Weights of a small transformer language model.
Size: 13 layers, width 640, MLP 2560 tanh GELU, vocabulary 41793, 91.5M parameters.
Training: 726M tokens, 2768 steps.
Each number is 128 + 32 x the weight over its row's rms, rounded and kept within 0 to 255. Layers, rows and columns count from 0. The size above them is the row's rms in percent of the matrix's.

# layer 6 MLP up, 2560x640, rms 0.0506, rows 2492-2497, columns 512-639
size [109 101  99 118 103 106]
[[104  85  56 157  81 135 113 130 180 135 101  99 114 127 134 120 144 202 129 142  35  82 121 129 109 136 110  61 148 107 115 122 131 156  99 138 145 120 108 126 127 118 167 198 161 136 112 119  82 163 133 126 100 116 144 101 121 111 137 126 144 117 150 171 148 100 136 123 123 156 198  86 134  96  86 167 124  90  86 142 118 126 125 100 115 124 142 107  75 132 107 146  95 100 146 136 150 118 143 198 126 147 123 146 116 156  97 152 209 180 172 137 128 150  59 139 147  88 135  83 150 127  86 125 120 159 106  99]
 [184 159 186 142 102 159 112 160 130 175 144 146  67 135 150 171 135 154 126 100 127  98 122 113 136 151 144 124 182 144 125 112 125 129 142 100 164  88 132 130 112  90 147 102 116 102 134 113 196  77 144 187  90 127 111 150 127 150 115 123 137  94 109 131 159 167 122 132 151 134 102 137 151 103 119  83 116 164  58 127 122 132 109 188 178 132 175 213 132 142 172 110 107  81 149  94  66 146 110 124 118  81 117 132 154 153  76 109  51 100 140 142  82  59 146 132  72 162  81 130 129 122 157  70 130 127 122 147]
 [125 177 130 126 171 119 119 142 152 148 117 149 158 142 150 118 123 106 112 100 128 155  92 143 134 151 125 127 136  96 107 127 129 127 177 169  65 136 187 123 193 143 120 199 152  54 138 184 134  93 144 154 146 123 118 108 151 156 134 129 148 111 123 108 173 137 153 131 149 112 134 127 147 130  87 191 123 188 123 103 125 178 167 174 100 113 138 246 143 189 121 152 118 120 140 143 102 173 199 166 150 150 122 159  90 119 106 144 148  91 129 141 112 169 111 160 100  90 153 200 105 155  64 117 102 171 158 188]
 [151 158 185 127 156 123  65 162  65  90  85 147  95 149  89 160 154 118 224  77  83  83 126 122 148 143  48 138 101  92 164 178 119 141 162  86  50 108 138 133 135 133 154  61  97  88 121 111 126 134  64 127 138 150 109 192  93  89 149 140  58 128 203 148  71 164 133 108 150 145  95 167  98 174 117  77 114  93 132 171 136 160  88 146 143 104 179 108 123  96 131 147 164 143 134 140 121  52 131 157  96 151 134  93 119 123 166 101  95  90 152 165 128  72 165  83 145 120 123  84 181 142  52 133  74 109 136 130]
 [128 150 125 128 142 127 132  86  90 141  98 176  77 119 124 155 115  78 117 130 115 141 154 125  47 181 108 130 113 160  82  90  84 101 126 149 134 190  67 166 212 117  82  90 151 104 120 134  80 174  95 152 134 152 114 117 104 144 151 121 137 193 176 154 116  59  64 115 130 169  94 124  87  57 151 131 186 125 140 122 108 116 136  81  93 116  90 105 140 139 125 150 146  80 129 129 160 223  95 126 137 130 124 123 119 148  74 114 133 143  43 118 127 141  89 157 121 140 130 160 187  88 112 149 123  91 109 164]
 [ 61 145 137 104 101  92  57 129 128 159  91 137 127 125 135  60 138 106 105 171 168  83 113 121 165  92 106 130 117 113 175 114 128 145 148 100 143 142 142  74  80 203 176 128 147 145 146 152 191 130 156 119 148 143  97 135  99 156  98  80 134  74 178  94 176 133 127 167 144 116 141 153 134  49  89 146 134 140 186 127 122 151 149 151 121 147 139 171 145  83 131 104  87 140 161 102 109  85 106 157 117 118 150 128 134  95 158 125 126 159 135 115 135  98 112  89 115  91 132 101 155 154  97  84 110 120 148 162]]
# layer 6 MLP down (transposed), 2560x640, rms 0.0462, rows 2492-2496, columns 512-639
size [127  99  96 124  98]
[[ 56 116 140 215 101 135 184  92 192 116 128  84 143 132  98 162 112  92 101 139 155 156 137 164  53  99 132 144 145  78 151 142 176 187  89 144  84 163 139 160 103 103 143 165  96 155 153 147 128 137 130 211 195 146  79 118  97  93 123 106 131 116  85  92 167 147 144 158 139 169 147 105 113 179 117 152 141  93 177 127 137 107  91 117 186 135  42 118 113  81 131 143 110  96  89  92 107 153  83 140 129 160 130 147 128 156 180  95 149 163 119  87  96  81  93 140 158 102 139 149  80 115  85 183  86 111  72  75]
 [109 104 136 106 137  85 140 123 140 166 167 105 155  78 172 162 130 214 171 158 100 117 155  95 131 110 131 177 154 156 156 108  93  95 124 109 157 162 128 150  95  73 113  74 131 140  96 148 141 130 121 208 113 143 117 141 144 129 127 135 176  79 146  87  90 146 130 146  88 174 151 132 168 113 127 141 183 186 153 139 116  93  88 105 183 122 185 134 170 167 138 175 163  67 105 156  82 119  94 169 130 108 109 186 138 123  83 107 140 114  85 139 171 132 187 128 111 165 106  88 112 105 157  98 146 191 182 157]
 [130  62  68 105 120 109 132 129 156 134 135 122 137 150  57 203 118 136 137 175 159 131 100 119  99 142 130 112 149 189 149 149 170 144 140  72 123 102 123  97 145  95 169  66 122 202 142 125 139 146  76 112  99 130 120 184 135 118 114 170 102  89 158 137 151 159 139 137 161 155 128 126 188 118 136 111  63 156  95 117 108  65 153  83 110 120 103 125 113  92 152 158 163  86 169 132 138 112 116  85 123 119 161 151 123 169 114 177 157 146 164 156 112  96 129 135 124 153 113 113 149 135 141 211 152 147 129 129]
 [ 74 157 153 126 153 102 131 120 116  90 163 149  90 100  81 141 110 121 183 145 200 158 151 104 141 159 112 105  68 131 110  77 109 100 136 110 116 144 119 120 116 165 139 121 111 153 173 111 111 175 110  92 101 174 132 165 138  90 107 131 137 172 149 187 100 161 113 121 186 113  73 150 161 115 122 196 225 123  60 129 105  81 120 113 202 121 132 128 128 107 113  85 147 170 128 149 107  40 104 128 177 169 156 142 157 167 163 143 181 117 116 162 120 106 160  86 155 118  41  86 129 145  95 147  53 133  94 142]
 [ 83 118 152 163 168 126 134 124 175  97 118 114  94 148 114 171 180 113 199 140 203 154 130 136 150 109 102 116  68 155 122 144 138 125 126 135 115 137 176  59 168 176 137 194  99 182 181 106 205 125 200 128 149 132 150 147 149 148  72 129 139 117 148 121 153 132 107 156 124 112 213 153 128 168 145  82 120 125  95  88 144 117 143 119 135  86 108  61 126 127 135 166 138 221  96 162 117  80 148 146 150 169  81 166 138 137 107 110 151 116 140  93 208 118  97 118  96 170 163  94 162 126 142 116 149 160 192 147]]